Part of a small language model's weights.
Size: 11 layers, MLP 1024 squared ReLU, vocabulary 3624.
Training: a variant of Adam for these matrices, 662M tokens, 10094 steps.
Each number is 128 + 24 x the weight over the matrix's rms, rounded and kept within 0 to 255. Layers, rows and columns count from 0. Numbers have three digits each.

# layer 6 attention query, 384x256, rms 0.0757, rows 255,383, columns 64-127
112132078121160084121121119129171110100129149114116136165107118133164107120138109130112149136110078105091135120126149140117113132158095142118124141138125175070121143113104112142132115102116121
133100104088142140125120107096159113083094140099107129186142107133141121113164117125126144152146121143140151149157111125124120112158127121125108151115073148096130138118091121147128122153112109
# layer 6 attention key, 128x256, rms 0.0683, rows 127, columns 64-127
156135115103138125107141131124127132128130156103130096120135140120129110107171135124141152129117110172178137124119145119112143121109120123140119101195147147121139169138136139109120097136113140
# layer 6 attention value, 128x256, rms 0.0551, rows 0-52, columns 64-127
124111134138094127099117119100176094098132156180140099153117126134137124136118071154145149144092204134106115123125162181163140113129116142132091113104120121146151128111136139107153122124125134
164132159116161119119139142087079139127139127141147153116107116109107086133112124160116146170132118145162105128117116122129074137116140142138137108121125111100128113105140118122102117130152127
089126112130110110158156112128102108119141132140143093098119132116145156139120165128109112098103142131122139126132119123134127124107168110131125150112128100094157132142154119127139153143147103
099129095130141139105137113124116154075147134096186130155176140108174122124107137161184167143157117152111159109051141181100085128132151189116130134140134153124127118141139129141105116129073140
127136109118162139103139135111134093120138149133136130102153105131110184097132165170164139150107143124105108095158129142109138144167086110129128155077177103117149128104166150131124157130124129
117135114093094143136131134110123127133118152136163073161150099098151098148084120075121143114125133108093159162120139147134091141086163077117127171134099111101134101159062152115150161122102159
130150126134108090174127137125139133142099124167122111118154133136168107131128119127140096137137118125149136166172129108099108129144157140132187109083142102082171127135073139106088093139104145
141128140137120137130107134142111127157075126091138121097130162117117080132071119159130143123106116117127080147115105126092150142121168134138172101111102101111141126153138125097111138117135143
128073116096147151124124155129108130075073135140137110144104126114090203090102118112094128113139105099140126107122151129132119146155144137141156132104138045152126117134152152117121125078167087
155178125122143147140123133112114133122125147120158160124166167089123120170136126132124121132119186115169135143111134131109101124098147092107095083120121124089131143150174154121135123131150138
161135166125121143138120111155126146084087117128097138138144148091134160119134129163115110111093131134120105144156123130114160095102137125125163141134145167159116129128124129177127105144100150
145152125142130077135149145122150117113112100117134121118164153102189161137119126147148150133119105122147165076150107091069171146133098147069133143131095105161122142121113106115125112144101138
140142117135142138114132158111108135131156123094116138121117095111057148091186085087112113173162136124133150117176136126108139053125175153102084151119098093118131112126126134159072092115126115
138098188103169156188119144157149103111082122119113137121132135133096143166110139104135102129092148115138142186150092122102126110118114124126146147172157111118129124132099160128124128120141152
130113117146121117127117180114168136124152118108138173135144104058117134125122062129097124133108131107108139116125156083140099119144141168106150146109097105054139122125119149135176107092091129
102176159121112142142153127097118142185102109105145133120120143122139145129125144137121148132074132128129158104172142152102090121111139123147110116132105151148142135151143140150143102141122109
138114129141153148160127131108122177123128131091121155120120127129136162103110131132118129120150156143083142156096129132108132124117142087117113150110119151146132122143129122113104121131132129
116134088130071128096145156148114116094128135133117109152118134100130165111125126174094122113128123134107095141186095125099157150148095144147143119112120132131155128108109154117160142113105108
097112129169111154136138133090146126141113142148115144089107104122118089147116135119132125078142177114121105132116136158104058129141156092098151113089117158146137116143116106131115143108116144
102170129094104096112048165162135136094079107107204123143132097129116070136120107130105114141122157141128153065187173107187148128113112111082148129139119104199103120128125114136124144134106166
128158148113116177164112185098148111156115122156113108117108117105129061150122092115132148127137067103094123119153107137113130065129136105122127153149122100124125140159111114139130132108103134
134144118125123118135134119159091137152139168134140141162129114090117110120083100112145107141150138128142114120123094145126159116142124136138112177110129111093111122116092138142158129133120151
114130090135137145130150092190138139128061138105104100136117180111104141084163122120131103132153104153112140104111086139118125142127156136132124136152117097124134131120152124128115177138090137
167112147121115112161092126130124150172124121120114121108136125098119059137195114099111154108160135126120144188134107145118126126135126110153099141108101115128144103128138138156106105104108128
164105151110123082171100095130149149090109128127097128098119138104114107157130182125130130160073158125114128166116136133107101175127128083149120086114092126140100118137171147127118125128158151
145136115091186109149145096106134102096121133146102124156145145153177067113124114133144104102131117163094101116126065111096113145128128143094174177140091124149139133135102148157107120117147122
141088115096150098099083120149123139111095127140140112156127109150126136148108130134128149144167120132118157149165128100095159158093118077124153110126166109124152130158183147119146111135159119
120108120123113151127148148125134095106180091141129164121134131080149097141165080150126098127120108149080139103150100140120134149111126120089160120088141111136120129132196140083153107129121166
134172151146164113144090109119125154103102101118163139160131125128115166174155117146094123146155160147134144126147134130155104168118121134108152069139106139122124131132156127135126117097135169
153129113127092120176142141131115129112169123111103141145191108145163130161117143144134123111128121141078069114119139102113122124150144115134120131147150128140156153147092139140163122131140099
080150133122152130147154137118100118169129129124100163101131187116122135130111127128095139115128110137147135107144156112110094170141163116151116101083093100133122118130153130150128128121128105
137171112118123141132125111138087120119109113153120169153148132145121114133151145088145126061132136131142154167096113139122094077165142080111151073179108145133136137132131098137189139145061139
122133099161113119170163133149126142132135115145108139114160123107150126134126118089102141120130106122081157145152117129136088096168113116165143153106105130126144127107134142120065143137128108
161154108151099146105117133148143105133107117133149120148122109140083136099214144161158141133103145116136178124144177143133141072176115165122151109169179130128103133104143145130148130120168122
169156113134136092130112112125126121105113138156152104105117134148113122117143143085172137095147139137131070100125156099097130121136088162112131120162110144128147132136140122101142148159080107
135109108116122086164132077153134106140110131112135151087126103095126174111131105157143084146140150138133094148100087117085087136114121159103124136154149141081148116117135147111119151127116127
133069125111126153139115130124119130125111134125100090097128108103114104114109160148161139145125132118134140092110118105136153108130094141146159110119153131073128147137105111106173119119138108
101146136085118166114105125122141109122113124100122126133144150156081150158124116072125122090118159110118170128150093127137160129128150143162109133038131144052116127114155143138089150121148125
136119139134121139118111107089115101137081124126158140118096032157139140156139120118133130057137172141120145174137146129139169189066161085137117137144110136104110120124135147143087131118131139
144159154079158129100143132146116122151106105115131076131127126163132129146132094125081150118160162105097162132180143156168155125106119115141150101161169149101133132140120159114103146095110120
173135125120126180083097110135143133147130132119163152083122111114116164142111127188110117146066143110139113099136178147100103161129142146093141127144102102124156118160119126113117126130139082
117157109123105164155132128101148143118068139088099108118128128147137114175146141150135057152093116138106123084154117156123135143132130094122193130128151124082113134125120131136130130122132123
132113134124077146126114104114141150136141128136089116159133109104145119156100119132103146145142176126101123108099098132141075130120120144137145147123085178071136101115095150090130146141073158
059084135143111173105161157172126122114131137142093132127086084150121112130129136070153169139127121163117123133154124156121125100095122106144166104072103116136126142113106083125125121119132131
135165150118107128102120148119110154125150142125108142102135107102065129127138212106159116072165128121141080120121100117116120133138079129138097125146142146139098124147113123113151146125139145
111163139127138150129096133123115069139148154123062134132105129095103137137155139143133132137084127112139169137074133143126182110116130108109150133127118091117122132107108120121151126161155129
110084170142081103131101143155126102113135141148143119079137167127176109175132108120161158156107119139127141109085140124123131117107140135187108100127155140152146110136174134138132115132161111
116078132142127090103149165136132124132135108101136123141146122109141116108090148143136103051110112123097102110164133102146148172118151111116107166152132125116128135147134146152074167109110145
104139130062118116104173147128139126117174129114137129146130124123103101140206118100131096080144117124135120113078116192113134101134129094120115119164179092099167124120134110134125140119139108
176143081117103104100095143090131126141148116136124124132111127119113130083124078164154120129146128148108119151116114135145127093141145104147162130150122105154123135135121113109085119145183127
130170110156126144104130097108141158149152118126163120104150087127127099128131173140097141143134143133112196159164106142128107139102114140127119129115122112102118136130147137142132120141066108
094088120126108108100102155095163081146129142143143085108151131182174167130133128139143103168154147115163115112136106129124132122114152144119122122159110121136146123128127151105125140142071155
119159083126188153126134118123089139117105160107108104132096147130204096141146179154133147129134092126094139134128132101145153080144170103138130116159095085135132133109093144116113139132177123
# layer 6 attention output (transposed), 384x256, rms 0.0601, rows 0-52,128-180,256-307, columns 64-127
141131125131130111115091112163160127126172158073084112169164129125113147139174129125112128109134141104124127091102135122129135134123132147133125138131132158150158151100130077153130139170189138
155127151090100115105135109138091096126135154154136135153120123118118124157124128128066116150072143124113095128130107124128118119139131095158137130104149110131117061173112121106125130072133085
125186070161135110100129127144119131149134095159106095139128113143131087117123107147110111158111096142109130109131136115152151138090150108116121129127064142118122137095157117142151139160132082
165149114150124099125167161131121101160085109065110125091153136116107114104188143150101103121109097166113101092087131173127122160089133099046174127108132130130169081085121094148124150115108156
140137126112136132116154147121133108157154115111118126149125113112105103115124100138127106144118127083109116131138146136141130155150134105101127161138160149131104235118134162127140097130132114
048091137155122137111108159136161145105096178161106157139145140150158121134127086138090062122123112156170119091170077136135121130126112125119143126112128127151103105156112058153117115148138099
160116113113089124135118083123137125103129138087129108151134131184142159137093126117134134135129152117135135125125108100148144159128139147136141117184119113123163164146104109147149122113139105
134129144155128136094158118110129142090170127116122136190156116157146144133140124121127116098154128104179134149134141126121144106139101139113127194098155166168101135189152121096146126101133116
139109115159127119150162113088124163129147130133122092145173111103133097132138111150139110137100094135131125112085100150100159122108129149125131132169138134137106103101090132165146129149144142
119116096137126116118133138103061117126105149169106172105095085086114060126160110153130148147098121149143125118129147143134116147070124120138111154097189133140116200145151143074135112175143160
114125089145135168142143160134127149128083133087114161131104107154125092105125128135151149104145074107152114109134119162154130136071136154073151128176111096153080148068102151096143084150109128
134122146098143163118133118111093116138075082108128125176132137148108113115103127131120105165093118124132129094139094147115122155116128137093116131136110124127149108143106115134147136135133139
155117117127123115133158091108129130134143140163139079119116149097137157130148151135111087116147117123090102123128145097161123152129108141157143149131130139095151130208152150149131143125090113
127144126125113103158134116128152094099142125120120118143137127168131122142119145166125116116123159107139103131153156124179131110131128130121119115100138169141148090143103149080115166106099120
115126152118128148112139127107130132132180137172124143126128084194139125127141106182110111135097139150116133078120138123117151106105144131149098161109114165106136135144083146186140096078113146
115125154108136112126157165112142113127134073140109145154117141124121144141105112147115097126162121159145129119148177186095093065140122091120126075137141162115058166131132143146118184164102103
104111138129122104138119151134113157095111133114151168087119124111115126155128126100141143078148130106127159132159148118119135117166121148116152128124134149123070125125128122077120121144126112
170177107120155123144128085157114136138111124163122094151116121161139147109160144086192127147133140126137138149136106159133166135081162139096137146155135090094144106128136131134128134110092143
098105138182143154148136155123148119124146108092142146110098104158132100121127103098137127126149139145118148120109160130123137119132159129079120125135141150157106158143139117092144141054162162
093119143110159125165100158142167088139091117136140126137080117131126110156144117156132103119151128175166163121150115127131081131130118113115140126139120110122081103123118098116145135141082142
153132084105118113160123125085071131166085091116152138123111123129157079151132120108110122100133163100119140130114144101157108082162116119129094139098132182150079163134096154151132108085100122
116125135142151132137124107106138142113143201165135140142107161125093085162133119122118153135111145116119136136146141118131131108143107154154125167106130133120088035145122135114091135136116160
159133113114113078130116116136167135093125077159165137118130139124130147134150183142121157125133107167151137095123127134113131139173063070141113146117114103144151075181106146102116116142133146
169128131113148141099138109108133183118171105124129057140137135151140140119155155115163193154165158193096125129116138126097167159112127122182077176120143151128152091147118164151113084062108152
099082129169152120108138115121120104123170113148118131117148124136127140136132136128125135112129106165150151114082154105124140083138146138098085100136143143125118087114099106152117140117131127
129119130063127142136139115111088119152118124150132094111107114176119124130112173070132146133122114113144111113078147137106140133158133107120133140130154097094181111118152121112129166158103141
152164129157123103166104128174066093112104139173151144114124112131152145134110139124109139125136125126105145160153145163153153140155131130113179112141125136121119170148174166103134128115120144
137094113107128100097138119063152148109159127200111143147156099098123094162133137116118152091121112148153136107116127124141114087064118135182115167123164117179142119201166139076166135156124122
123171145122127165124132139133169119138106122115147155151143117161120159154141135137082168153121131121168108132142128115124074133097130115117129185114088110165117109133070163146140075098174135
134137104094123151146105123126138134153131158132144135127109144136140138153073118141151130126158135110102123130132121101096123145167102088146148110111151128135127140093092129173152095151089097
156134106102144111110093141146063116111139147147133135105102136117141099159143133115168187126111178088092174121149132129119135147159139130159119129150199143136106142165105144078102130176137116
139132149124093174106108136128137152111125130165133095169126129145141158161132176176129124123121117146154113061099143117120124153084114096130115138126129130148136167102084078165117117164155124
141157147135120125140165122121170102153167134147124151116106122122148150146151150076137135132139119114151131146148164094137106173190111120151137144121131103158157180144139150122178105133122092
156130136123107131159127143106181101158129154141152137097080102109125169128119127142125105115150109132148101108168120129125108066115130147112150117194143141115129177060113115130111170149129117
142125139142102143094056113125127155149086128138114151153184126138163093144133138092139115126109091114143121129145143106160126161119095119123147149152090141145123181139132138152109126145174121
088092096155133131138138097114138093116094121106131104171077074123133125152117155119119132133117114110132125138141182159183105115179141146119148120141122114148132138140165176086097143116128106
097153115138085129135128129165150172122147095095127101204170122141143141114126131104124136120125137113152118112110087116114106138154125114117149187093104102123154126134157121137143138128167108
118149128159103109190111171134145152105074084154152136123112140118158096122119084161136129161153115159122158163136188129133151153089120110089136082114137128150156064085113088110161146151154123
137111120097112127129073064159144159164085161122095135161150105167119142146077091135121181099187181097150142142112122097079160131160113136186102116107131117137125025155141141107152076095119109
123163154130125090087086091155147133132131131072136113118130124185118156137075148142088128137146095135112129127129098090135156120112133148144099137166083146188155227113115141105153094098141110
139129118137112127132123110192137110173106149078088120104105101105115156099152136138102097072084111139155154130147083127123141143134165182118147124190146132122114092163143098110153093139153125
123140108139091161168135137107092108095158096223151136124113150152140159091137148166129114191128100084139119106120112154134154125108145163127146142167103114102148128145148116161091081117091106
117121135154117146094122172164138105148161145115111160155148112106148138139148117136109129113108163178123130108139166125127154107125141101103118130102126137167149158128100123128111144134143131
140113144085167103121107143160117103086136081104164115156156115134135112154124093132128135129145163103121110101134111130129184109141177147127086139074138130128110145215110135122121143008114136
102118099140102132142080139103090139138100084113124122157135120116078065162148134076156148152143113138138111112130103137128111142113103140142146151132119156137114117107102133129153120177123126
151123138164127102129133151147147117137120106100124130146115131133179131110134092134100071078102106148152153149106079127171119114143123104133106137133112126129129141127128075091139167133111078
094120126156104147178123112092171146173150132168144105108152149114115128170103102123112107142149120134178094124099120084167115124060141141125112116129102134113157134118134111103114160228156122
120108118145121113182138085098079138129161095091104137100159113134164092155123131130135113112141127130152145137106117137117168123152154158126122165116144165109153196131128143123164140105106112
167185163188124129083122132138123121113110123154129168152107155114102111119131151164115111208124152142092096089146134140091109152118143114079162120143144129124131164112166160094110159173151162
118126119125096116134122153137110115100090092108128169117133131103156126134140110126105136121131107155116155124176143134129113123149156126109173090146129129153130178099172130116114154173109130
135123072146123124117110113134179173166134108195152089113157112127140113108130148107125130159129119144155090120144118123153154166132121090156130199102145123125106140178123148122119106104128095
093107126146094163086154116111144183160156139118113124110150161142099120133099119128161157177135149116114090124095119059105130125112101145085157159131109114152099084135112119155149150144174112
137163116124101112107156155140111109138131086074146162137161123137138099131146157153125166147077103125134150130143106101128111128135097087102129141134127127134156159128123123129145131162119142
131121164163115110151152129098095090114116104108162110073147079150109129138132136120177137135117117114136144152076119143102158138121125071071138088119079113145122148142110158092118132125119091
166129112158127137157128127131126149111129149125131113118128113142179120093120149152135201116145109140117161159120090135059107143129091138116084133141116117079156049122111122176168122134125124
137106146159180161089084153109115168117120121134143147143127162100146114131107126155157134129139125093121135109103160112135150142170144127136175118105141125146142147116094125130136105166141126
121099110134134107132106126133126129078092142136175098125163135138117160122121133135141094149107130143112149168164113166132104156141133120130085105118060149117127056129106137135112126187152125
118102104129121133131156120155120128108127127134095102133133142125158128109116137113116140166135095131160150118106128107109099126108187109087131129132101145154110136108118120128107112129157141
103148140141094112134128083099173159136119100103136107117152118126105126100117124170149129136097134123159149158141122132110144086168100161128134067127132128079141095160136169108133116162141131
099141063130128137109068145126103124134129144180121135130119120109127119092142174121115192137114153102077140136094101141136120149128038091156107137128162091154118138140144104140161084133122150
112127075133113120090130153143126185163108117153137148105100116162185120126117147068118163160144131134113131121105125120160161108140120148134117113135158125159147077120108107134131134147082135
125120115128124115069154122119157114150112142121105160150111132138139128181137121127100124171111125135134116128149141106165167125114122107144132135100181154126117061118136099125115166104126126
135134137108126114155139102150143118154135141136120107148157106134095111150072118140129107124140110170108176162155093120140100093136109140141092119155129151099145139128142129160124116149092139
109111118108151142108117167117162118172160131124111099102135166111088175117160126163074073104156120154116115081151147137148091137113140171129158144138144138120132159126126129148156173130137136
117118167133154116084134117093098131111123149132150110123126155165154099144147125101149113165106127128127128125128183120178127125118104077144143089114109122115116072122091129107117107147119108
170121113101131117080128120125092133143136162170117130156173105133187100093110114140172169145101155138163164124085075089099130162097166112119082180164134121125140168099142130130131140076169124
124131124144115132125105133138124141101135093143146161163139154083167137137151146109135152137167093131095150099148133139098050153116071115117117134129095141133077082158107134135143113166116136
139130077103150100134152120108130133160098146140175132127133160144121141142127157101115148169121155133132121157122132148147134121117116066141120098147138107149083095120133091098105092118112116
185105099160163144149119104110112110080132160152106131139122144143196097074121143105115141174139133132100149121113102083160142150115119128122094166113153098122136125122122113134073153103128151
172137123130114146099128160144142123126157102129122107107145149156154109116104137140119139133106116155119118134105120117106139138143139149124113159131121105100132174116166129133115132135122161
110143133116157136093115145127141105084080118104144130101119118123160168140107111130130124147134116120108132132093169121112152136130121092122125105114106149123112147124113128105121119098111125
102154148127116134152128110070137134127112112108135112106144114114128166094147163137113126104125137108123114182109126134132154123143097197132131131136113128152162081123114119137120081195136093
109148128115103124158120142100116125117153140168145068109127164093115135141129168119104083140131106135103096158167101125148133115141108147147146080151130130110134114122095182126150117160121113
135120163126118152111156100134128132121111139068110080164120107144133117133120118167175102133101115124112103161092157149152108149093142207122121142134107132118137146159123135120158112102157123
121129110085124100122153125132138132080115118121112138131134160139164166126146105122083133157130115137179134114137102150153125153074177139104131128117147145148144135100143120112125176161160153
078134123123108133141157126165151113112105096133116092102141119159150157156130097106089099128126124147143116108143139146127136124130157170128134119085138179085102063102146133100084137177148155
101149127146102142124123114099161128168104134145135153112136101140135126110153127111132098121097148121103141132129115141128119102105139139129170076093141098140115108123137177131110145122130115
126131120134134146110139143090149127117157117137151125115117124111103155121118138128153135136139123129099110122153134142162140132116120156148147126153117123153152139162103133128129164107111103
135147177153109121142158123142121130104103119107177141144145133120102139098157141131127125143118137158128126126171120127156121136094119107147116173186113156139140086128133134119127098203143143
097131138101180081166105130165153143130185109075127128126113118077075113155127075098070062095100146135150132116094128110111143058163128111145152082096141136157080157043108124160108129115127084
116154123142132162160103080097110082114098133155145105124132113166089153121120097134152132128099185090130172141150135177141133132141128131151131110100098109138102074087073177114113148126200087
099147109149081134130126137112132137124107136160150123151134201124166111106116125120114084141120102126057158142149114112128123094134123177166128081090106169142109047129111134123129152170143116
124113136171152136115108126137171150081132114135140087151130134124145120131132171182137125151092112142129128121133102140087130140134130191136131157146117120119115161121146117145157128131144142
147122110115116100145156134147127134114131138136127162116133093112123119143104144096060126131171110149133104103126124106158147080102113135140106129153155142119165134131165135140120140119063152
116103151142125147149122115139155156134122104103144093103129134127126148131120154133133128119137108123129124085166129136117123154155115177131131107105105105123164150187120147111147108139132142
106155096142138148108081125110137152110111130095131099154168109123126089151115172185144132113136143127119165131135141142141124106109143120095104113156109123110144138112122139169123117155102156
139096142126133126146170118203104118080139132120100145106109149157198143102105109083143107144132119116137119133069122130136125155119151150102112092090097126156116152085156095086106124138152119
174143118136085112153142110119117141144153081156159146134140095113147121085127137131153140096153106116153128127128130145081109148120077161122111101147128118135151082146104169141149128129153127
147132174111143102118173125169107135094101116188115140117137126145140102111109119154131150102148131164150140105091098123084135127132160113116114094122111149109143117099149091147127090187119181
130131151133138127105125112094174099134122128150135133088124142159123164115150084155125146123104145115102092153164141112145156150097129151123127172139166148156107191092155131126085096125148134
122168098128138168112119130102106121140120180118111122123137111098110111142129118146119198116156109118123128114141102093135089138120119121129142146118126162117106081148107143142089095134113139
110138138123164116164147110098132112126154143119120136098113151111103085122157154109125161165106121132104102136139112136133132123137145156157119097164092120124164113128074114112109156133152105
138158090138117140167109132084137108141163125116127135100112127105107107115124098131138113098131104126079162159146125113170067138125137120112138134128119169138101072168101141172103157154094119
129094113128137099101158137067139102116102151162110144142104167147109125148107136097170140160138132157099090171136129130151155137164104124137112132079134107161091055141096090108128132075148095
184143162139182121109114149119156158131161170140122111131119142105149144125106132127107134149115134166112088114142062091107088145105126154121125131139151140174112190119068090149162171155098190
163184161143134105197131101127164142113143113154148150125130136157109137085120144165121118087091097124152143156183052124089118139122089170082144109158102103132133073107111160177129115138095147
151127163118125168121106110111127123146112087125118131094138172120118163109146123145139094154136142108094097164124112147137107115183098175109138144122094119143126082134137128156138096140128108
146176174127123152154138096171141131159089143131132113126172121174194182100131119189120187111124123140147169093158130117040127106122162155165095159099137148094145071148175172130128125120140129
107133087118120153127106131146117103142111149147121099116126183109129127115110181091157124121172136123097123147108190115130136153148106140109129119113171157121149152142162115122144123100113111
116153095095133146074116128118090150091141170094120135159125105140143126105103147126160169142133126084104130098119122117107145127105108044147156115145153101122140139123134161150095144095081126
162147188100140101143095152106134150122137133123164128158126155132153129148115117106120130115079098089141147160142121128094103106114109112133143074142126132106128158082116114154123127172137128
116147115105150151112104124150101138114106119069123118137114135120126122188086111158160144131066124116144130147152173152114161107108149137102131144116133148132161118134106142167114120126112121
150111166134121116129171113109161139120113106090157159116130099112117144128111153128120102144109122154144094117119129148148134169131133127115133124134111091126143143101091135134112146104149123
136117139129118096118114125090126119119134135157143136088131145141126130108125102118106126178115133133158082157106110113126141126123091111111131105147117071166157165089114103131109092120112124
145141107101109114115121138146155124116117134155166118135122145134086113172127147119122141152146108072134101144116141157163128117155082125155132126154108137149120060125140121099130160128102159
094121133106112130103124127166188125141100141103106135102107124086137122115115097101097097113144114150129115119122167138103138147146154169158143112072163165145125089115179126122145109149104118
124141125140109099100135171098088122124139095117152130157137131148115133134135135117119110123139115147116109137098112092140117103131149098115139121191141137122137231138111141115092143168103130
100078113163117152153091151125132130140167165140134111139093110137091118127129109129111130083102091152150104129157121121131144147159137134080156159101114150118121052135122116163118136136137147
128074138143162114149139137090108129119117156122112135163148162081184149083116128180113097138120135142146140137102092096120151128156144114139133125156151115096151190136110147085110099126120140
120102079105111071137168127126124128126100144132123119176088091147096179126136162101107112112129141136160109119144132127144164147070123102140122088145152119131132068132133146140125119159123120
111145104139133094128160140149090114093098130063106110127121106093140180146118174133095136157120069137151131129112114115156100084132152110111128096148114126144155142127140106153105114142101127
108116111159126122133102109083135164143084138127131165147102147130160165106139171159130139153104127129155114102106133139113145117129095103149137159155139122096165075114158109079112128118134133
114122112153122146138098154131143155096077113163120124118123178115139079105179160162154201129111175143127136118078132129106111131151064075132096109110149121101140107138166121141141170115190196
152156109141128114127103150111112157156129126166127159112118126127116099124132115148128166141126139165099130143144117137162129160182127146154109122143147139125132140123119103132150109113086185
095127130134081152115134127140110124146136136110134142065143131101138108169130120164110139143124126142093097140132106133151121125150091106138105090102097118121139036163122107137130113136137126
143133176118134166146114111150168151120142098141130148155140150163140124099137179085149068102135199132089189146126160110130103111176126144116120112121088139125117152153148104132099100138152164
157145166072156122098168131106119080150168143144112103145148122149077157159108085146130125136145165134140162125145141138081116109117104146137090152125151120135134126105131131128154154149158130
138131145144127132130129090166154116137149135134160095105109144186089100137108123097135096125114134108132117134124152138172145099148102099108109113099083139144109070131099135173136124125152122
137125139111087163079126100118154124121144123135127123144140145119145082104128138159203161102149159105109150172125121113134131137159117161121119143113125104084108149102121172103134102096152074
159180160131146129110136143129108148110143101138134177140128118129162111156176149130155115140162155123074163093133208117128057122119121138131138125128115126139138150167155120109140153175127141
133161095129166153135134131143138145122128125133183116123129143166131143083144146107105157151128141136093160130096160138153147127154116103138151132179130103123101171146143134131137141134142110
150150156135154098144111133168168128104102153127144136113129127147118161109144194148133113104136134112136120100081145144172166099080108098143119118103149129166169142125136125163096154116188162
129125135134118152110119124129130104144103124121158134114137151106151109127120121122105164133096124133139115134148107134154098123118095128135102123115113131144151138115110175136142139087151132
150130116111140168145129114131122138153141107133104138134138131129145106157129140146104110133165097105119168147125141103121135105189127113128130146175137143138137135097127134153112109128113125
131132121115107131129104134099154134133110151162121141154152112135112139129124178169106133134123121116110131151095123115118153126123084112118138121124148128150123132098155121156134116161156132
113140142133081174154106153139120179126172129176163124113119159100158149133094180081142116142141140117136131152153100122157113129153091150127119114131129110148095074131131136168152112127104144
137111102146121107140137113114145158148105173097117144142103142099131138109092117148157125156118142130138094109107102160118187156135084134161132111130094115113127132108115106110157146099148155
129134157137088087097118144123130109127101126153142129162129115127110140131167124156156155122126159174137115135126141130138117096116137120124127087132125123128147136106152164130154145151136131
118150161131135103166140102138111123139135135157103149126129110120105066161134075162111186115116133116106146140130142131112101129141115165158160127131137118106118043104132079130142108157113131
119143099142114115143133133081155172117115130115137176130118126096129131106110130138140107155130106132088148069115129143137103136114135088138176073115133101131154115095117098120177122117120139
130142118120147093086143167143180139145110153176153137113125105120046146136098136127136106161142143146080102072128159169173137082125144122120142109113110121146189137092122084139135152142135149
112175185123127102119132144123140128143118109138133121125142168088108058157133152194116143110095153160130158134177094098150124099083160088131131113162130141123110116097121158110159090158176150
137162157154154073102140152156117162123155120123165137157132145083093113141137126096128093173090105134093149075137144118138096101140108137124168125105109115126131163088102103155132118154089142
158160141110150140111097117137128158127105115120158102144146147149072162110133096110159169148113161152118122154160133165131119118143117127158105098120120149141125132100131087132080124169168155
148150116090095095124154132100137142119099141122125131131141136145109155166107143132148108112141134145079116076128149138132162077083133140160133076114098120132163109136114098111118134154114133
155128143131138173130122119177136088102166119110129128144112117188128118108130159137101112101138120106156171177111129122123108089114123155076131164166111130155119163107156144151125121143157091
127116132126114170156122120147119130102153156156130122112151139140113099088125144114106130094126134127121126161093116111107150106117112163138130166149120107111122085152152127140119119087144137
104099114136139138147141111142137128147107122077105103133105113118168137089123109074153133089132142103180090130152092145107140106150100109124125128123096130130107162125103165106115144119145108
109122132129153119102109103116131129127094163137118127132136128125154111125148165169124123085130182123106161082121119138096122102123159111139131108146136125112170135132163122120133148129135145
124109148086149138127155125133091118131168113141108109131163148125152109111120120141155095084095142111116142121144136082145130137162148163142138144127059126125134162151101101076121084096099129
128093076141129094112152148153146130137133160161121127121112113132109085134080109153126129095113120138162117164156131136132148160153117109152121103173158146115102074086099114151137139118112111
136130140119125073139158146170148155128120128144078128117119099163101100146121120210158124122123140163141124109130136141130136138145156071130133104140124122102166139104141088151139074166118154
146096154133155097148152142114150149128106143130152125137122122120145086109148100147122109134118152135125128140126151078108165139137132166138132131165146089090100175116132103137118116101089139
119136147112146131131119112111061093108142126142081123135139101146129101145141129137138125079131101120144130149129135109064144146125123146114140147088080142113154112197132154076087139124106110
079128129156140118142156159079124124116157118086089130153116150101157145163132107095135108179125085134137124112113069117137132144102135181153147105164081140117106143132081137048142113138115140
101097167164141153127118129106135100107128160150115142101109116111180104144154088150118154138072132129130112130094138125146131160149146199143146163087141068095139098103132143151131174127078167
154150121130139115103175126164128098127147145105113121136135136119101123125117130126108142153176104120095130174120129123146107126103122104100110090096141130189151121118124136135153135092146061
190141114125122168138098135129121132149130152158145130126127163127154091127101165116116163121154126105129119151123097117115125144097101135100127148110132115146107136122125115125173119080155134
129158151148112066182093106141136131087117131136111160116090112133130082133119136197107120109084140120149185153150139115094139124108150128094161124153134117129166066099128106121152157100144136
132108100172099147167120110138124149154122156132123116151124148092153116153111101115107134154110072142116114123101125145105137128136108143099137142124138106112134145111136146158125154118112131
146160151121134101136114123166120109147130109130094124160166109167148142144125140164129106128121105134098175141124152124101091083120159111116153105112134149102130116129157137131096104163140088
144103136108152164137120105091127135117142094155101133152112153118173103091138152044163106160121177097117120150132166110080103124131078161093115166098140132117131154119132146096114141106133126
170126101101145094108176140156112140119145137114094150165129133138088123102110126081177101160118152167090136095160118145103163134184163126117140088127143117122107175126137118172098135112119149
121181138146128115130082172125087162112123129134133141122138138098138099173135112141120163130115086123130133189150096105105081128106121139190167090134137162102131142117138106160117120177125115
120130124137155143135130116098097150141100129103105154141122125123117128118117093113170120146129129155129110181166128118134160154150105131137118105113102144123154099144107105178113146153138116
123060109132144126123155110125137126141168131124107109109142124109091096149084115100146118122112125138087120113181140110131116150187122135131116143153159103101116137137132106170131146096122153
122139142133100105103136138127145130139103106113146137125111160117094152107124139190116105135131124117115099079091124131178133114111121137136174079124123098132172133150124109115163101121165144
116158090113099122096171123084116084108121119153117142132116120127136094177187115175105139129156134145140119156114151126169127123131111185145109133189164107113149122153112139087115114140100128